config.yaml
n_layer: 10
n_kv_head: 4
head_dim: 64
rope_base: 10000.0
bias: "none"
init: "orth"
lr_head: 0.00756
decay_fraction: 0.784
decay_shape: "linear"
Each number is 128 + 24 x the weight over its row's rms, rounded and kept within 0 to 255. Layers, rows and columns count from 0. Numbers have three digits each. The size before them is the row's rms in percent of the matrix's.

# down: layer 4 MLP down (transposed), 704x256, rms 0.229, rows 680-703, columns 0-127
# gate: layer 4 MLP gate, 704x256, rms 0.229, rows 681-703, columns 0-127
# up: layer 4 MLP up, 704x256, rms 0.243, rows 681-703, columns 0-127
down680 104:143145170091110143136114093091142162129141157108132151125129155104123122158126153159075115113109143112119119164116143161107094155146109161137107127133140112112093142099104137112134106104163134095111125158128148150143088139136150159137157131129134127064128145158118161180127138115107159167124140120135139128091142145105092124133157108096119145154136110101150121106137133136097163114145
gate681 094:138114159172124081162136130146100143152180115098094110104122087138134138179094158070151110136127131110089120161150072118136118105130117155121153094141060161150109098110127148101112136117109120176131102103097163105127138124140106128091109165147120089128140149101125148139145141103125137118149112165177145126074120126122158125115108136113138103168168144117142099134103091109138116107132
up681 092:118092164137142142152109142105128110100108110092095129104135149090117159095113112104135124100126083145098089077124138092122128115150132091111124112150170135142163098122156083163156136134153112106141111115121149148107128157106130136172147092104135123142132141133153134080146097111108168140060122127123126133117124062110087169132156122141105127117100138170143133168111129149115139086159
down681 095:084109118112131137129127094137102140076148127153149139170125087154149156127135123144169144127163173126127116128125099093106151123131140173104087064123111114105136123116163133115126088143128128120135107110100157128137114131120154113140123119137107119101142123111130124127133140140077122148087121094135094124137124128096076113150133105145115105087139151163147118162144139101128122194136
gate682 099:114115118090162164073131111171094159111122148143150147181110115113140147081146136161108111169136125123165134133101138132107150145162128105122094139174141128146106082143150129113144155160107080138147129124159140089164120099166130150153134129165111125092165123164117156064145125147108129126109106125121121091170110148124122140161112087140138150091135120130106133097120116115104092112118
up682 101:102140131099127097152112142119096077124102150146128122100121109092115162140112112140145138110136148107127115143163144171134136126132109112108156128155111160128090110126134122172135141139102132118128087141156134099108133137127134152146133110161110147172125128053109135123157082160103097100134134106106138130170151133168150064132140138120156118110140108129127142122164081072126116115124
down682 103:145125147104107145138103108102132125141162161170129127148149125112156144067126133148098133137125125129175104127123084099118101123075132084130149138131116122140127105101143168121148146090138118146167118138104121110120102139179146123138114134155110139073152121148144131115192122103121173130160103122089111154153123114121137117119123109101128171104117128116102139101135111074165076161144
gate683 097:113098119125141086126075155104165111130110147075072131111100167129099106125108142112139108135099164060133149113101116128142175111140149100121132147149118141120122108111120089121134164118150108126141129116134108109121147160129150136165143082090120129158117162150089138101118103096133124142112158162181148168110133140119125124133182136112104121110127132118110134097133124125132121113159
up683 100:094146131154126123112131147128118122089137097139093163106122091088103118113122132136097151134102105126149126141130144138154124125124115158084126123156126123165137123141122141135112126141148119131141185120111143122100160175148102124139137089133092147132129102118163136110095115131104128143118154157099122167082165097152071137178150150135115143144172149148139136105107168145085123201187
down683 102:133150123162149061107154135140093169124129122123153149151121088129167155152124161085131133145128149161092169147131155125122140156098163119103105091056134137134143183149093093125135118153143166064119120155111121126118112091180152107121126168133137113129191124106134172108113122124100123152138124099126114124133135121097089135142144121144148070140134094164133155130132162143144130110109
gate684 100:143140133153090115103144124097115090103117190131112161113153146152128174104139083140145126116072113116128131141131147089110094090119131102108163156113107164136093148119137145123140123138124068107135090095121122093109128097091139105127177133111145114086117137155157113136102090119136143127132162117111100140125144102103140152099128152129135166149102124140129091125113162150130102168130
up684 105:159123111146114141130124150168087145137105098134129150168146076127154058133173120119139134105117150131132162140143125143152154130166147083073105094130102130108106117134120143093108082097119144174135112092122139113111098098098091144121108121103139130113102151133104123137164154128104147120124148125115176127140161128110151119190102115105151109123126120103156140110102141110118086113155
down684 108:100136113138149116129087130178137125136099120173151147114161117118147110125159116074128101153126128125126143108078174123135127160134174127124158140123092117088092134158120101124085123099130143141124150113171153112113111097068089139152130132087096146176115141146143100148139156116145125122113125112112116102137117114158142160180118142102151113126156112136157132130075118119097104119126
gate685 103:159119146159123129087139119093136107114145110118138073130102128103143136167102091120092119143092141169116151134153138145113111127147111089127113105157103185140137108113150093110108146102143163137125122177084115109148152134125187140122154131187141134130098150117127107170148138085185116140138138116156118130124124123153141133138099126111131136120133109159119097152123123137128151144167
up685 106:084090136090178100102128156175103122124133111135115149163174133211130132127134130128153080071137118133117108155093145144126118130129128165165110139143164094157111139121104124116128105139134113093115137124123156141141150120086101122113115119097166133139149099156153137107110129137111081155119128119125136092151151115108143141136143099135170098144134145111128172125129157088090155149114
down685 109:102109080123110111106144106118086082152125119150102141111089106177137122130138118119155113115118089141158127159139144111131129114116129090100172111140126118164131128158109140107121131151119140165112134106136124130105161131164098143123109097132086155102122112114146168120133181135098157066128112120120152138144111129131127108142108133132172143134123127149137138147125150127095186116116
gate686 099:155165127086134158111109110092105158130142144097137134163109164129102138180121166134081168117073126181140130152102127111176150138144102120139092148177133142154111164109089132156120126112111121140149128137139100122125110135110104142115106133120112140060161125106108160131105155154123162131079133145144157118135135141114157126118129130129146088179096142114116113114159151149084142138170
up686 103:147120133128156149117134124113148132122104101123113090170166115089126168159121133148148137124127152138090133107149122120122104146139146123105125113135128061164146097119136167124137151108138125132167123091107114115122089154116163108117087140111115189121103089132156106128155102139134156128129134103091140149095131127134127127138142128123139158134101132135128120170089095107117125128125
down686 104:144158115124139131163119105133150127152086117089117147197155161166105116100104113081094163147101097114092153144119103165105186125143090138084118126125117119099119136136117082172112152080142102104157136128065185117128141123128148114135155135145132125119085108141165126116125139114153135135131107119124073111143110172136114144117145140124118118146111112159157135124165078156144142138136
gate687 094:085117139098160123159122172101139118142119105108097155129126129085127155113143089097153117120088077143184166114117130155129119183137144112109123151130081125129160139102150176113111153147136144121109118143116128133142097161146123149143151121087132153140139116126155141140156117158130171112122103129119105108129157116126074183111136147132104126109128139144109118123153104095158114172066
up687 101:150096119148155130133119111175144068116121160094127111144099152121108092126133122123137148142120111171116111145133146113088153106140109104097153119121134115115091094104100105119111147067166134179134127153163142153129096131085148161097099119145123130152120134118142169133122140128178120106139115138121136123136122165084114114114148139104093139143104136121124147131129147151087093152132
down687 099:116126111125123114131128132130125160149106109122126108147133123158134161097116179130083109125106126147137110154113123126123148141147162147113149141161106122138167138130097114097103155121099146131111155125129163120166094129118134157110114092181134127171134137115131139169127152119194141114123141129116126128122177114111122152118128124116186177164134107113168139135131097146155121091095
gate688 099:140110127156152117122123101160104095087107133145126140176142172087177129117141128096125119143122143146175086144098173102126113137138131113143163106111135143132133119107116159165131153174092139102125139133129150133183139114137114088144134116135134116129124163126132152146147098137164145156144110185117119141113175157151131162126169137138132147130141124125146082101094103144133131103185
up688 103:136181101134101121103141163064103119083126096126143119135114150126083157093129130171128118104148139119100147082159133120130118137111127116142123143153165096101169092129156137106136081127134110110110120133136097119094148203121140116127152090116142144122091115143187144147125065120110146116112163116117137094155092173139123142090119126129143120091132074130123148107144098121157131159143
down688 096:146104091122106174109148148124106158117121155113138148150122113144110143104130149153098095136159138085151121077116111150156128166126084123157148071118126119141176132098110101166073126127129135135160077072130118135123098082100122140154136087120128158143099127098164157148092125142125140171132120132105108135123118120137102148160132133142161134110114167106152190140121114180142146191113
gate689 098:181155126123078116158170120128130142141139152133165081124135118092181115161126082137159135138108135138138137145160117109142155111133093145075156121168182152167136106130132171116097133121182167119113118156172146135107117125094099132105124131104145119097106127068093131119140137112155045118115152133168076124094121135118145150166110149123116093087111112089131085110127129143133145135153
up689 097:149107136121119144100119119131087150095146118154136095142135141132096127099146112125103159127125104145109118125139130109127123103123128130165164128110103158127142140120080145099170142120133124126160118130122105167110212152166121083088135123096133185114163148125111117153122113150150094061152135084153138161158109116140142100079168103110145146123159154120159143098139126149189121129121
down689 097:128122102147127129111129106138091128130135095156138104134143136169133102146123123099071171163112144159127128122150136137140159092200133133115137175132145165086119096112142105099115102158135109133099157181138120105141185159115121139147123143124113125142154127131122152135167127174091108096151112118137166153123094122135116138157154150145077135090111122116099139152144110130127169105119
gate690 100:135126125126120168144115118152144140133133137099132197110123157107105130068130141145068108165112119119140159189163140110149192148099176180116088143151151149106152155130138102091140152088131151094134161100128101140115136094138151125102181149112149130142112069120093107111116094149095117096152113136147129127151137126136196119136220147128149145145133088117122125114107115158141159119149
up690 103:165145108111135141092116128097123136137090055086157115146145117117129111176117145136118159116101137106105116100169116141121109160152172141114163130118112168127108146106120150132083136139132128113147089156136189134189135097083136161100058143109157153125117089140129099109124092134118124121112138132139144147112123130108133098143129094141134084099126110092100144077106165143125148129093
down690 107:135152112119154120144106161139104141120142176111152130174096123127129125155098148164108138109114138099141143124134143125128158071135158176112143129098116178157141118104108140192066100138144159130172129139157155122146151132135103142148069136128113099111092054130112114154134130103121103136110142110108164159125151115127145090116131059110167127148148093108124143172125122121135150138138
gate691 099:143119098119148142170092112146113104153132121131127157099116170118112153171102134183111100105114123113136169211137119138111103101162135114134133092142122118142153106123136141156120107137140096162130151114135133154136115125143184085149142165129119132146133155111189129164143152143151099158100142122125172102152135125108110141133120089120138120134174157117134140134145145111153131129140
up691 102:158151116142142179129118142142119120165077145105134149145146103116136124150098131136131111128127163136174107146106114095121149095070066120171154159112129124158104100133142114120138163176147125113173133122158126158110153105070105118137139141122145118076124145130131121143107150142089128105118179161147178106107154137160104103106151180141117105155094142105103161131103153147161128134078
down691 104:100149109130116113111167107144158140180112118144154148142097120123118119157112092146103101134126099118150146166127119117129125118136097088114168087188116131158139109143145146096117126153151110164165124108106159136105125149102092141134077139147115141160106141142121129104153114111140128107144133120133143120152082157091088131109133125167141143154155107118091146112117067128094128127135
gate692 097:103108146086135120154080116114117119125122117131121128106078218133081135114120118182172079147094131098097160129114115154139128153149088141128065145152129071164140111148120149146106165186123122100108103171137168128162132150116109089123134139160129117148147127148076154140053117160110131110120105135138107143129109086114134162122142113110109108102118103105102167102126101179147104160127
up692 096:125140162152109135120128107161139134133142140135118105100110139156064143125117122108164075189085117108106171174158149126136122114114153141134124111132120116150100166119109144120138153135135128148123108143112131136144172164112069100094117136132156130122173112101113115140094101138138118094101111071125153137107122094135106139149161139142116097141109162117148106120134083146114118140118
down692 102:141130156132158106085129097134107129148139121136146110110121116180151095121144146126133125175145120126130146158107131137151183145128110140130142159118126153123102115143158132135157072124167153152140093114147182094090099133111122096107145149147162129105151088088132108128108143143095140156131142122135164163084119121142101118128148080156095117181131118141115134104145099152123156151114
gate693 098:079116146103116135127140110121134117137166104102161160146183128085147126138142146164108115117161161115123153110153174128169133123154099153135171145155071115162100103111134082102085082122132146114134140101111129088136136123114118110120090111114120106113089100135132140146073112109136172206124172112115097106162163139127083148154136120096125153116149126100074133151095142130129125156132
up693 100:156095139154134157182073141115125134115111124165164177129138170093119144122100102187111099062161087129137168121117113159132141085141175114113114111112140114162104147103114110080160085141099102151162119141162139146102136100138120129131137132141141131129124117103115098135131152142097138115128146127102133120107116175128148123139149124109135144148160130163115132102153130105125109128128
down693 101:149123150122068156137127106126153132126090119102151150155114098137133112105110122153121111097132166137164117134137115171072099105116143135142128151126139110088148108150123124129095118123093087113108117156144153116127150122151144165102149118160098116125178147154160088136119143121156218120105138111109120180116123114096147151099186145164110133145155158128084120151145144106150124130108
gate694 098:108105150117142135120116153122107094138094119115098146096133116154144144145145138140110107158128129120136160095107147096161145189114151132113119122151111123120134092122118104147139127132104139130124147112152139154126165150137121142098079144086119139090156101140151096153092150143113146131123121176153136097149095090143157104110137087164104102122106107109135099104133140099121148129116
up694 095:163125122137168161174130143165106137132128140106087112102125101120163154165101160123116107119158088138138172152137133083106126132124075145118149152135129110145177090099095121086142154146105086156120154106103135123102108141102135129156123115105162116146127174160051117109164132125100141151123124118098130101108118137180133132130143102144132101116147131116113084165158154124113127107126
down694 099:144169138145148094146125118137095148116109163138131146163160112114142126164074133106159131132119110112160129147099130127138121171142157090139137114114114109126139139142101154172075169115157123135103092128152149161082156099142138122119102101129136097113110122105155109156149153092147117118109102148120105120135150121130138117122123112144105137146112106146152096150143131088104137169129
gate695 093:120137089135135140122140132164136112107079136145114136096121112091176173125141120126120122117127101077132088110157122122122123155111072130136087138092084103146132101158153098159152158146130124122109072162115132137127074136139097163114113132148125105135099126115093096125099136147151176131127142138136100131135127133106141103098143160184171123110098113126162159154124113147150138132140
up695 103:139100157103104150132112141146112112108181153148160105112101134107127075117131167145131121138128105147125119146144135136130114139155157103126175146128126126099103107085070106162120120108137143129118144097108147161077145088145144118152087131103181104109115126121096155096128158143078136114146125124075151126123107115104105158121150134137110154109145113121118130103127167129106131134132
down695 088:099116152178167137145159138138126101144112137099134104168156174143143138131143141127103080128150127126142146138134086114150119087126106174159113102177099141173137075164071172104079113139155149107162113124112111116131141128136108137123146127141089104131121128130079105157109097136155107099137138113126167136141137155130141118133124094121105153140119175125137115099123162122100094152119
gate696 101:122143153117165151113113150134112106174116134181134108119109133110116108132113151134121115093140111144101146126142127127135104132098131162131124129151141159125178112130132144193127119148135146229151132131083096161118122151126164175168125103113133124107121119147141173082163103150133101111128111142071133107133139113132109125099126127116102147106066125075102135133162168134082134120137
up696 095:111087119144081110129122165114109128121132102098100129138126123156135129148172135112146141058149130124133125138181148137127100148102127167113114116151131159149179147124090205141130159137135138186133107130096121093162068194127115115100106101089161091130159102118127135131166079154115137128166117129117135086114112127092123124139135101124155110099155109118140126113123161137153155156111
down696 100:095105131100152134107165110098152117108168132111165121120121164128161127119141086117089103114117150175137108122152130127106153121124134117100120117107147165183091122142150126140130155100139081107131147139119144130112147145108114129180104123117101125087145104134107152101117157121096125101130129139139124151119122092141142089119108131114124114162149156144166096092192127126134112122149
gate697 104:133119181175110169122138084095095098109134121171148102119157139117144114080097149144121121145151134150126154105128157087121121115130107123067114124133119124123121094127144168134140127148126123132117123123142148129131121166119159085128135066111130141143143153144151126126160085122114083127170149168126124152089137113130104149139145158128097156138127105156103118118122144106110117151130
up697 101:137098087179095154121124146130145170154134103126138121128136123123126118149121120153151171138137141128118141158089111169119146153119127126119111120130067126091137144082146089137077093099139120148125140137106172169138105118125117125143127111186169154173127159107131094110171128104110098143143126127152080158090106145172153112141144151145114098137137146162145138125127109094107149143118
down697 100:120129162122155108144147102130149152148111130128127144097118130142125121132128156135148109136108171077154076177118119099113095140115140158110117117094130110143169135124066140087111113105115145116162142144140119105103115109148049117121132176119116123134138141128124141120118134148095124097124142099100101141129157135119132122113133087117152124113153080093088147090125140101140108109127
gate698 103:128139121141158090180143152156127140128139125129142103169160120165136139106129132171098134174135073129144112149098126093102126147088135128139137081151156169112129126150107117102147111159124156078152110138104127139126127112135120132154109136113092141150109153101137152148138125172168141158125134113159147154109105179113140099144093133158130143152139163096105111123127084131111108130090
up698 097:123118150129177167111171151156120135115139109079146140135124085175144147107145149104123089130130124117133155146102103154121154094161133130137133143167145183161170124160158138140078126137108139092130159102128145094110132099155149122124156153101152154103099150119120183139108174124156134134161135106108134142125117131178101109180122113092121123137086125163129132112105134152105138150119
down698 100:129150118123103135153092142071149156129122149102124105144121143151085142108103129102145107145137158122136137125142071069140149130128146105116096124103137127064121106131137164111121086125151109125107099133158104143099115149121104129098182167121142141153111081142135106140107116114123111148133124151125109161080116149118098129152127143125145156088155136138136116120146087160121156083115
gate699 101:145147109146135121156181181165113115102144123181161149144171121133139116097108100135118146132159104121093117112160179104150126129084131105123118133157108136138186164164129142167169135178131161114175082154094183157120112128136140119150129110105119126127130143140124126120110132089119164108145150081164151163156105142115102099148126123154113135157152157179104112068168128117133161143152
up699 100:138162151170166147129148163163068176131170140135117169113133114105116137146118110156096131125121148099122171109139130138112135121090128093148108116128108099142138170131139084134141135167152141105129136135146148106113118129120073119165172081112127107119110117163116166141118090110146109139142134107153160125122135096170108078137103119146110165158139123156128131093137130113128113111128
down699 101:097146126111143106127116144141108109121098110125113110118165120123069138083129109096165135142120135118105123066111109147096129125152159144160149125122113118173106160136120126111103142117114069144135118099165153154144142122095117135148103122134110157150092101168121125135149183132116107082100121106137143176093092130133165145140123122144167110157146127110090115110179096137161133074158
gate700 095:120135103121141153091131111154138071126136111176122114124132168166147136126132141116125184093176101152113113149108101134125148161136103117095126103114144108127154125125144151132128161106116096102112096104146128087084145124160108098172119190119110108170109125081135086105153129152150150148123118094109109164086167133115111144130143132126107117134133152120124141089145098150125125106088
up700 096:160112096128129117143139136133140140134120144126180130145136077117112147112143122154056098123123081122163118095111142127145107115136135151099105119152129135115108104138122111144143112128136069094125096100162142093124167141106136105150111117100113079099114123112069157155110137153065163095148165144111164082156152118178159102184134138106127102160093134149177129150095156106114137122138
down700 093:109129146111127118109144124084114130109079130117126110141126176102108103107179136144163089165138100110167109108123144100172151115113106125163121108153127140193131082139091120083129108135171161142089115143114103117122125157123080123135140118164134092105144100116065115138136093176122138114137103133155122148132115115165127112114100122129119137133117109125145152117118088128138127163134
gate701 094:135132202126125091132150060122149153117124116132127124151133124104128103143150166083116107087057109131109119104121123134140161191165113113138140153123151102090126090110113122119110143088153118100122151155133170145106096148100130146129146091131114125155089197125106101129148112124125118162129129119086121106113081135097122132141108138118111148096116144148147098169149120104107128116089
up701 099:131146141118127103119108142127105117102109158129128149146120151143140128127124092160148137132107140142137189158122166113088132124148123133106102106163144123111141112121098116130087157141089167134153132117124128131110082144142139075154085122153101111153099106098094139113097140150154144118149145124163085118145137145157145126121168132111094143197151147143093153157148134145164124126123
down701 090:134139108123090161124107135121143116092147155144132117132151110103147099133121116108127146125072157121135085157172108074170133100097121151125154131158102113145106139140132167144129133135171149158070150105107148110153081067164097112081144138152155140132141153143167106071139064124121136152121148133116124165073150145167119133143120128145125145099090127147144121133126131127152154129146
gate702 104:123171124126177101103119130125094137089183133135115147093155155118141136092128129120124113127119121130115152145131118157130138151110135151127076127135095131095130107125131118180166157144139128112148125141141111115132060106090141160107151088124159103114106084143142133165104116124118126112136113134085154123106115114127156089104139120141125081134095137178139068118107119091114129164080
up702 103:125138148104130156143129134125138135138110104152137093109117134134136143153157151144172152154088139091133116099134114137144160084112124130109143119079127138156146113107146132099131105116103140140117119142110119110091150125097095169101136057101134130127130118123067113113116136138144095153085135136173137081091145105172109100124112086151169141128105137114144147115105097139114100122154
down702 100:093144173129124174132098085111112137125147093108157111134093119110145101111130129105103143147120125158117110141133148150186134080085168135136136112112109096129147112133097105134126110190122143139147149155096097118146162151128096166121071133107138085125139133135124132139133180132150119137107083138155089116130158120138123140100167103133147154124191151138074139147124111140124117197162
gate703 098:149151104138137138148148119082122119149067118167094112170163159112135120136130126151106130132101117149181179123123180107122160150126106132158158154115185164154102135131091123128152122152174107105144086133141117147142141157112131089085131131133130137133126104144153116119117144128117142114180146093114192138135113093118146162150121114132116099112132114165099129133127157148145137164151
up703 105:124082127138142126096113113132154144128123160145129086183106158160124161148100099151134137116110170130143072117114129153155114146142122132129122118152125130126065101114160103121110088099151141125113124136087122121128078131187140134093084119153149104119181159118167140153174137172131152080095137119127107146113092126128126156094138138125135106157119145148103122126139126161102167129105
down703 105:142148116175173127120128123119135153095128135160124143140093145168130116154114126145171150138156137126132118112118135112137132152177155122108148087143131108155088075115161134147133157100140126142141173145130193098112173130128145138122081167161102123145172154104121159116181130097163144107123139125131142167118126133099106125136133114092094089150142153133137127107097118113110172157126